{"n_kv_head": 8, "head_dim": 64, "d_mlp": 1344, "rope_fraction": 1.0, "init_std_up": 0.0336, "warmup_steps": 0, "batch_tokens": 131072, "steps": 3473}
Each number is 500 + 25 x the weight over its row's rms, rounded and kept within 0 to 999. Layers, rows and columns count from 0. Numbers have three digits each. The size before them is the row's rms in percent of the matrix's.

# v: layer 6 attention value, 512x512, rms 0.107, rows 439-447, columns 0-127
# o: layer 6 attention output (transposed), 512x512, rms 0.096, rows 439-447, columns 0-127
# q: layer 6 attention query, 512x512, rms 0.0728, rows 448-463, columns 0-127
# k: layer 6 attention key, 512x512, rms 0.072, rows 448-462, columns 0-127
v439 111:526519491501486488564465535515470518528512486486486504515546525505562523440511497481518466542468474486515499480494513516521476467463521508484488522490475543516524490476483498508522547484491484482496503521515516570483526495505513516489496523533462520560532489427512493531495493515550500461498497510475521536488579495453490480505482525533521503500487478493502507522565475552553470506487
o439 106:526522475458523519518481488539495476490510465462476497478546511484533510512447474490486526532505539491493481492514482468496540508480480491469564486507520521530499521471475479507523493490491489507459532501501497475479504506540494518571502506514545503483500514465504485500520518483515468508486503493490488509477496521464520509486491498556481495484514541548495539525500492514522507571512
v440 111:533500486500468497484486506542467507484518518521527482493489514484522542510493516477496504459507520491485543492498511472485466496514498515440478501492494500483457510490483477546496546525537464500517515508527506484467564469505480472503498514493528470518508485504481469517528464499517528501539504475508472484494491521519517506519483507496491545480522467486548447488466511510483479463475
o440 106:527471500495526533552484488530483525483483516477491516523461496502510512503454559465481483526456484498532513562517496474531515513497542514508501505483522503475502462460455496505478528471538495486498486486441506495484527497462525456493523532484440455447513531507506490461548493547482501499515476486551501528534464468531511452515541496509541507522509494505499497521507458553493500487478
v441 104:498529529504496448477475528505519481476516474501497539487498522434528437488497503519533523488473544496478516513508463464491545464482478454484533507457463516476458473454465447512528497512452466497479477510536461500493548531497496534482479477497501505495432496476513516500518503501495495498522519474503517491498484488500504496516488565459503526501488506512489452528470483493454459482520
o441 102:486478497459488446468522519532524497442476493472488486453486488503522484470496511491505468515487525479530491523469458507500497509466477462504500484483528508452504481490473485528457470470463503477479524487520427515489512516546518510475490495494553502470496479522509533520493518505475528497514500463471518503542454495525498447492487501471508465478481486529505538482483507506483471525482
v442 108:506506442487515494499488468494534522505516488464473506506477494525503483535517453477498486492490484508468466510507498516509498512477517463454465469522494466513526470533501547496513497487491489537535492505484517500528503468543522489496526512513478538483476539516493489517483461524522518529529531516535527509508513528514517517492542487523480491524439499497478485516500450474502506506510
o442 107:552528512478476513496490472517523458523529476498523493479500460532491510490494494496572528514459480490507477488507499513530536479536518469555532496562484546486541479463539495486458489491497483490511516480538514500488532458502519485486532430543477491485480524536516496475498489508499529507471507528518524466503505494503493518518527480537512466508448472512464549513476495507491479468555
v443 109:524536494492503506533527520513479544491490488511543468515491526511504459468527507474501494492463479507480487480480511490534505503513475477467519526504513476485486521520487491469490485486525505522551510500545530501517492542498536484551505502527526491500517524500480535474506513529501528488502513421497497495501534457486500502518494506471555508539539503462456481510490519502474488468515
o443 108:515479474490519501484477496497458456501495500503504451499483552495491485449485499462545488478496461486458530490513510509524491458445475494552497489483500474529508500537508475519473513503512509507523484518500526503497511524488546490505509502468518503485510489518503503482491522469462521556508504502505492519545456490520503457506497474504496506464480526506508538517496512497497472496527
v444 108:494464484526517542556487497538498436528526542477486509496490489531476473454515477514479475483470518499497533498492491504485536517451524479477448517507497447486491527525472534512560513517479476552528469487489529504504469446484456482510480469487526514545518543500477524461495524496547502497499483487485506527469505472550513550496526513516478451509531560462459468516517483528536544504495
o444 108:486484470519553536553488466488504509503510503479509470467515487505475492492464485523504477516490522514502522545468518482477489490539518495513500469503460517508487488519491517479509486489460492543532518502492498494509485443508519484482465496518477481485486482538490507512461490545535490507491551477493469505499504488482472476497462487535497500534476462495484490494480498553471480550516
v445 100:479488505496514482471457475516556545505481501498471512483504504554482444478499500506453442548521509501490514452508517491527494492487491504504513515506485487535534487514430481487512490505480459479552441497503543462491535470516483483499492518484510533493488498576509520508449527501558491505477510507458521497508475546488501509494496508501481482483530497507521507496506484519482511496473
o445 100:501538503516487535540456452497469490463513523487525508518487501460498483512523479505498484515459458498472484509526457483507474507512511476499513503531512488503492483488463491529517515491518441478531464500502503480471544445487538445526511507463509507465471497527504550525508465494519516513521506512453484472498477534469521529529518455469513546517522478499437492549524466489471497508484
v446 105:468452552546498511513488476527501531482528517499561501495507546508518501484470511494468513491470532506574501481519477538535550494484535511458521504495514478489491538530474508531475497477477498478514490461493490490509497535464472496489492461463527530487453520483504466479502516474478515474489493535529528479508472476565533506499517519481508481520471536493498535506470526465502463490490
o446 106:523488524488477502530535459520539491411508495532525494476514518522508443458488514502503495482538486487511488495546529510487495489489518490498479514443502519556492511508492508532525512521467501489511504494503507500479515470506550529452489483534538526470461477503485511532459566546486496508459498476481530488472502450483502483525518511522541507473486447495506509507509503466440452454496
v447 101:504526566478501494510473496496547520555480470524532504515482511515521488509492472479480511502453497558475475513504564456491510463518516509488504478488394498518542526505510491527480469504500508504522501501504439491466504500462481459546534485535499549498515500514513549503540488489531520458489497512495523492492505492533500476481516487488499516538445477496528502494458490525474504457491
o447 103:527498513428487496498482496529512445487505545487482512495514526480489521490503500485462507507503492448490482471512536511527502478504486508524458490490509488484464505522508516495534514532484434512524448496528491483515506508496543525495512496510497513505530554477493543498471500506525494482535528550457516477482474517499498526505502489529488526539484496521524527488471482513467509483478
q448 059:454513495467513502533512499483464502464538484487479512475484490511481531497493507529463510550498517493500487500501490518512506503488520547483513477525481508546539509509479463482463515473488513507467497430504474490536499565526502503505547500521455517451465552506470506512490493487457489481516461497471488483550506473500503507528485491520532469522518547487496489510467537514472467470477
k448 064:512469527552458462486522501503539473519476525501460504537491471488515533517492487476486480487496482506503512526489550527499491508464509506509499482474515475479484524521480487440507468510525479532527516484497494522553462443485512465509474484533480507525512503472507536563550498512525488512521511497500531512486532511527491473491529496517458544440484495541515477539541527466512473494529
q449 063:518482524507459514500479458477509504488496474482523498466497507494521472526497493507480487489448506473489505515528489481458469496554512496534486518507492464438456497494541527530539507449511468540505533515483554501472471512530496505504502512500496488505520514455547525509470534513506534514518496486506470478505476503538474521501484558505524442444504513494495448461527508482467510515497
k449 067:475479480537532472502476530453539496482529520503515509543513495501509468465523513481509480462508541471454490473515537483483525519483485478510488484509508480483496488506506481507461425535492522477449468482459492477461525514489497473488493476457478534472488490471475498459529487492521466518467537486487500512507550489493516473524512500497525518532475527514456563490495518481515525471508
q450 061:540499528501495474496497492492528508503526470494521458496533511499471509532520566533530498498494516508475512558483467487509481463492448462515490537461461541500481493490464476548505515455522472498521522505500499497492546497530504517519518513520520511517527485528509509470473493536475476501459513515443523506457520523537476500482488457558509493528539489487498519516489511488533511527481
k450 066:486502524494516523457464454521493498440534532552504501483493521508526470520545472490479501512512498487467491510500493494474505502506522493496543500468511484484544544544523485501503491524522510503489473546501505537472490481505532522484502517499513530424512492482544469481514511475520502475498486496466479522514501507505462462487507482494466530463446505476499458475502456450467512476528
q451 064:491462517479552515488526517477514481438505513485495489544498541500518513482458482529519491533461505516526473507512514526511471521507488507476489484524493496494487485530457540486481479541495486524508476505534500452464509452536506522498518503518499501455519500468513525525460466502468530448506486450495465446462493504478476490518443520538532534524499510491496487499523503488466487460462
k451 067:471475476482465464531490510520504488464509491531503512460483500459493525507491500465462498513523460477482494499476526529510473468497463495507492531529475479525511529511496467481511514461473472515473487508455470533524479541493509488475519491500503509494530494493478480501458494499497466505492481474482509540442476422525482487515533511491486542513497515526515505442486524501537530503485
q452 075:516501484525479529537481458495499514491510514519540518507526507482446487520527457513466502512490499488459519478459475471497464500470525506533476518513504482511473517525506507505525518479465505507522502507480515489484497445508546490490446455501494478487509489531467451489479531525529517523537489503494518476515540448536485525538507434525515484467483504546478499534465496503517464484484
k452 070:481493486485482507445523539536509508536427504489463507489465542488502517517526472449480465488490485514494544522529490505454503505515501554498526514525523521516514482509492495472450530520534469524483455493452500502524493521506470488467528507480515496478513479530533512424556504482486475544497523511521504529496476463515451489508550517519508506476468489492509492464516499524470517494511
q453 077:501553537518496495468480521522505516453451448516512510490537519510496462515498484505468472473484512509504495540478487508455461484541512491502494515538508514461529506523508518465498495526490450466480536490500469540512502474480511456470454477433479469504495478468496483452516521499479486488492499518516499536493521502478467476491529477494471537493485543460513484445519480500510532473546
k453 073:478495481490498515530499504510506547474443510469463522501466504540502480510526465503484491544538503511511503522470490494528502525489527526596538512518522522541496485477492514481471538497488531494512479484510481515543508510515483497504497457500483497515515490522512498509509479520514511575498507530476474538482482463479456541530507499498498551496470491514445489513499528536514486487505
q454 068:459477477504495484510520466503520494530519479505508496510507482505514518497458518528528492474531516539461503534537467511434498484507511479510541516542486509491511494522579497517504554501568553537517505464525502504495532488498444504460498541509521487455498507523471501513487485510480487504465517497483500489433482561434494483517470497484513524456523522523475465491550520501499512540494
k454 067:476529511486534508527487484483505483490472551521470500530531518506489505542588513481507522506503498453484534488508523492525474500472498505493480493504516517498503535485444499468528553487499506568513461501550535542452519529500506533518502475531498515520539479486505469512484524514497478492503496476492492512553471505518498511475511512530517511494526454497472503485490441506500519462490
q455 074:479506480477494521478507489509515491499484499549480482542485503500535528527501473508526545523520479515447505519508509527475532501532478493496497447483460503455533428496502508458501505494523524557502497476527494510494540512498486506477480496514503472562476558494509452530504472461441513474497489508506483540491556492454520503448510511507523482514524473513498520520500477524544481514462
k455 071:455507499485543501544462557502507499524459507482498457499531479507495479516503519540453492529503537521541475489459493488526465507481508511494474539528519525501496521501515469493527491495496499478510508532482527483483447513502528450475497481513491466525508459448494488492506514504539509553506539470482504483453471480498491475486478491491509506499470508502514506473524511521522520493497
q456 078:524514489536492512509486495477542489497515473455489503494515488514521443483491464503510534473516534498475495497536557455526485513517466510502480487524486539509495476491488499452496508511509484503456520504511473448535483500518514539510518477509499497491489488536487520577518535507465498540496524511452485537492544512516548497510463541475531509493502485487481557525518486546531470447498
k456 075:510526468515525514508492496477500494516465479534519552457507524513480509498525525504452529488463471498498460489466485507517476539493512475475506549515500481546476508491502473490523501499496493533467486452523558518493560499489494500466491458551462502556548533534568493498461490519456529491448527521487489484488497510460489519480508469489503517501518501504515505524485528504506511520502
q457 076:478532476480499498458486478519463529456460499504488527489543494459533470514499493494484517539443494540497505467521452459482476548511503521485508508520538502546516506490515509509519522508499495524524452500511492501522478531514487529491534448523485481483550506460491459518481504494495488490462509478519536500482503494516487455535544484454497502493456466531533487495530484515510485444462
k457 075:506472522514496529453544527492484517494530485528512490505475527474510551488514453453534492520521496495492466510506509515507503493509459466525519465518482498510504460522506506478487495516447520533539495464507507525540486520524475539546478461492516513481524510509497489495514442498490522512515525507484490514533495520492441522480488519501477496550490469493498519448509521484470513533491
q458 080:473470520500494481528496479514481469458491523554478506510550509511559460507461527464458497545467477528465535507495500493466440509508508513513521500506521488511520507491488497464517508529518489508480459473457510486469476511517470507551530496516528452510488563465492483483462479522514482471494521505512541502499486474507519488520536499508503524518486477463497481474533468436484466532504
k458 076:478501511518472509502533521517514529515470444518502499491453501493531526509503466495534462528544494502505464538474474527490522418462497483527515491493487526491530483532525547501495501499554512525528489533473473524526494551533503487540510518502496486499481461477465470457501509521509509487512510508473474478513524528495480495524523461472513475543495512529517493496546505496437517490478
q459 082:481524512478475522520462524514478493462456484549491509458474545510504482496534523463496519461567507568526505538491498525506514518478456522481526462487502534524512476505488470525477508473534512479518504531500492472482507508519490541537522449503485497478503488489481521523562507498461522496484481471474522490521508450504497493485500485509500451504484477516513478464517514525469509446488
k459 080:497559502468518475498530537540481505508528534511499531499504536517498512505483467552552501510482483506505507512482479490505516510510475504509496474423485485505474547494504541485518525504492488503479522471466506498522530474517498492450457418468504523509482480531492521450495497499487523505500458545450479494481487482507486488471470460474482522537504476455488502509508516465506512509516
q460 076:522520507497469504486476481511535507523498517500524513519481498414496485498502536469509501489509483563528462474492486498542473454541497530486525505511477507472486526521487500467557525503524515487500479470510527536507453468514530459511484535480511493505496525481443490496473548487541512514505470482493532490501487532512508505505469494491518510503512526514508495517502493470479512478527
k460 082:490470493483515511494507524495522514538487498445500508501501483481514504493503508509494538529502519482480512460488513464510471501464498536485513480503536499507476460499499486519491451473514478560477474503522470503507528514531532442516477510498510499527486489468531514488495445484492504481532500505508508501536445517479537548518503523489532484520501484498541480451482458576509497483520
q461 080:513498514516479483484521535505491508510479478480535502510544509486509550495530500528518490491495506520510455489512522506494555528463458506466459480496526487515478520463537524508460519495493506474487551526527514533509513496519522524523497496520492484530503469523471519518534527502517524550487482508495479494481560479488513510472505485487503521484485532518499482482526533540480498536484
k461 085:515506464480484450555524516484469505515510520458528506530481528523489511499508536549436475516495484498505521477568516511534493494550497450506516544533501500486497480532420496487542498495519492456440476517508519462477515487466519490485504505504468493495520473514533534525455497510493455522512517464500491499506493514490484483459538511554510512484498457492509485512439527516480505467514
q462 089:500492499492503500462489525497499460485500460519534492472514471499513528543504519508504459508522528523501511524523511457486505480527465472502503508543560438524484486504531455507483493502546479481508467516490474486478476517480468516499467523488511495492502509477547515476520457511491504528460499549527486488499529550493539511489505475548500480506514473522536499481509494471494494471467
k462 084:460498479460475490502508505489525484512491461541462484499518534514510497474512516511517512534495496480545479521485556496534454514487496510523527513512492512502473502449492520498485485510457442510507478500530539498528480513466495481476527493467528502492514481521496473489535487486517531480552511456469483448484482478523465493499541506480506488503486496443528509475534541475506539522519
q463 093:483481536526466465551496565519500531491522518489443542499451506492512493485520484483479514522472483489461494512460487506505445531514517512531507493492474490478517495526498513538525518493528471465466490493490529519481509483511512457528479505484512499532509540483475494501500498499496485484471489476516504498509492493488507480484484464492509503496480511496483510549502504494505534491447